config.toml
n_layer = 11
n_kv_head = 8
norm = "rmsnorm"
positions = "rope"
bias = "none"
init_std_up = 0.0351
lr = 0.0111
warmup_steps = 0
seq_len = 1024
train_tokens = 157300000
Each number is 500 + 50 x the weight over its row's rms, rounded and kept within 0 to 999. Layers, rows and columns count from 0. Numbers have three digits each. The size before them is the row's rms in percent of the matrix's.

# up: layer 3 MLP up, 896x256, rms 0.105, rows 660-679, columns 192-255
# down: layer 3 MLP down (transposed), 896x256, rms 0.0866, rows 660-679, columns 192-255
up660 095:476413471435517514453581438461519518530622495469554478538554422406434466519478494494482432504548556504493497443476527456436591534454519484583360527454523476518507503514513609563522394574487467
down660 095:546508538560512384368469441545526430540589429540544432465459475506436518552479518433384535459562493497576487477490527518491505476486504519544420560492524417524579517472483519577506521535534547
up661 104:521443526507454481484561560495389488544422565461531431563506512511481564435546465524558423424569479520501485439461520446447558409524548447470402449486508525484527537507387452455534531521519465
down661 099:508546529541501486516576510491532565543549579465468461490429428531553508531527487505545462452473409481425440524478532445443520524446435539532512473515528540426525413507554600474510414474536555
up662 099:625501435497480446515541539581531506491631458481457548533502464525537534532548519499472558502562462553445539380488484480516467522505497490554471499518433481527545484499532564503497544427464477
down662 098:550548456476534555526504461521460510461430494463478467508469526543582477534423469484458536458489502626558500563540543500456471448570423466546508566561567514507487563505496486473400441588534507
up663 108:581495547547456504511526446462528408499507526387511424451458478474494486511396540581495484558436503458443525549538480574532378490495432492516474504452397526538503514469527520484503408461461530
down663 097:428472469510443515498526564511551465598626470438538472469514532613485505472427432574469600496480555444501486628517599539547439440474428532564549507451522484430538526487437484549507444466509563
up664 081:475476476603576561454476420508537487466509618584468470360491485425483444444546467558541498469472493583562522567485468575506523518449479514489429517606462474396465573442515472512513537472481545
down664 085:423437458537519495508475489493459482565469522502476490539533475621500523438497477547531472502451476483525571495492477530436474527395537487495525495505455433500528428397508511470491592454448458
up665 100:550426471588437546379532552532555491438448418502473504473539538423588501421518557406515473450604541442524471437489432451543457461560506416423529591468536577543464607470474522509438494495539555
down665 095:495472529431588419504493558466563501483564408536593523559523575523502510504474417517439493527431398537499527432545574605579546545469514499496565467462560490509459434420549517544466538474441480
up666 104:600526557448486499391447428452521470528586478566572509542375439500424483483432497508500520469551580483523493545526492491505589553440595445422498552497431426430497475582504418504490458463553495
down666 101:531511491576519603468456558456573492503543468540513415517520405482538561536511523534448572479551498453493475491452595483489482401407440454563502443489480527521507467494522505504559517466514490
up667 079:610476420511551543478524545498472488496482528472558521558578487374528483527493437408433483476507468409609479484394524362533554521498494543351411483455545419518555526634525531545583530601421591
down667 111:504567537426437463477451533525501453598389455455476534488474577535498532513514526422414434594531548504529503478499453526411536521505586516587556501505548507477396508420461458560541518466486473
up668 100:484476519490504448554462522539505550435493405559402554490441523533522571591453525512568541561522418522502495452425575428562386434477416464455533476456586476580520496471509552506497508550523502
down668 099:469525446512507548536435562408488532543516532512518497485526537466448488427512513429479497480399537508487492565466573528501541494464501511515334510487522502476526479571464506478499616414445512
up669 106:467502496520502571475609464525416495581564485472559478461475497543455485492417488493498435488499578461564506459559520429514569487470428577529536513557602526447544450542500548632471610462518626
down669 099:461472482413488453514489481466492383537512451456507568468521479427445671486424423437523441520564408482548513395443638550543476469566419527427588529479392420558502528497500485475501499495509485
up670 105:425510553533548444479545459440469521507487460528537506530468556538604536424480601515481486461506502514484510630540503496523471477514488533438470467558499395533549488533576464480556510539509540
down670 101:377558461560603455563508450499499490552509487568565555435519499603507518564491503526542489450525476510496456555551484454543531496531494483559530572479518393492503514474450490595560464457493475
up671 090:527409416476425457484515443550502476533543472524457524536385546476554526571524528503583478477456468536450511551422509525578490563408547482515438512494561477516422517491521569480507403589513468
down671 096:456575433458461409464507559433501465460471506554449419543465548510428410483445555508557468488525553523463552491530567563490527529456594427395384573481498544509553545508539461451505467518510573
up672 110:539459622500478447466608558490488461560489466454460492512472440456480500432518477521563515444489452429441501572447420537532452556581450488443504484489549510537549505536473531501508529363497547
down672 103:518459522373464466462481452457529507560602465439487369581494545473493410590583470500461474548455503568452460513563491504458485560575465523491488488413537496451551466460551516439549446498488451
up673 105:509560532496490469583537529464553520478450523523514463354493516456544511494553519560420445569496554562494602586480455533508494586490479456481508452491475636458384530613490452463494480485450498
down673 103:462453558387504488578522579508581442590453458547538457484419664434433467491580529544381532542560465426568513603451516588530463496564456485567513559456609571495483480517509464393509483441526559
up674 088:453448546526533566495428554469628521508510556455518539548383517466556465550530537586451477540538505476431573573469448464523490476542471469449468478488507491498581478559625519499545579501548510
down674 093:467500512498413551473462489510553501499571477404462523517545485511485479500458544512498390449530600495479556467589501520501531423496537531443501559494462516518490486511601524514419472452541550
up675 120:444496480581432534509473488480476606457432600517602563543475472547556512524540482542436435582571462497497613497509500501439584444485503504450466470502565571560486568547631594553487355548487552
down675 105:378593457561471561589433559546512455582540457514504496493443453528596474552485573466575532550501527468559552437547516472446553482513534488479521491516581478557436409423510524464495592547440517
up676 114:599495538571520492480508479536447461452518405583506519444483504491398598502526447392518478569527577462498457509524545463404406466588530498411505524507438493537514567562584549511617623567596558
down676 101:483544560451538446465600645432567502592609587502541487510541468540530477510497492604547491443567533529544476456480467466509594519576519562497474570462480455611506448443509441485484570455518490
up677 098:482555476470476558577525464587530473540510555420486470545571423556490462449448497473533540507381545491559675486566574513496443488481434449471468558412542453510571502501500536497511432474358469
down677 094:468466423556521502513395552521461473598440517516508487473401561466470457490535455537533462527456508433499467494579546544535473482543489490553574459543439449427474463537529424468457440487523541
up678 111:517529483476450550559604491516488517511531560530537502523448435536511572513511549443560480614517407500566439482492521369496598499510508556502529476463560616607419521474492608548462477375494386
down678 102:565522518491402550491474551480597487538555417527528462472493489514527485464448545520450513489514502491575452457519555547381554506417476380520539518504485458588512541544471497525489452470546517
up679 099:496579523472592387508548545515460483477548531430534546545411432577469467509554488521637515486439563475504512445571550493443542440524463550442509487436395583503451446612517506534499432482467568
down679 102:449437483447550511501503356618428580519551558517456444500469568547523515489503483606499569473373525485469536497556520545429509570471516475451380552553475587530519536450544495403454515506426562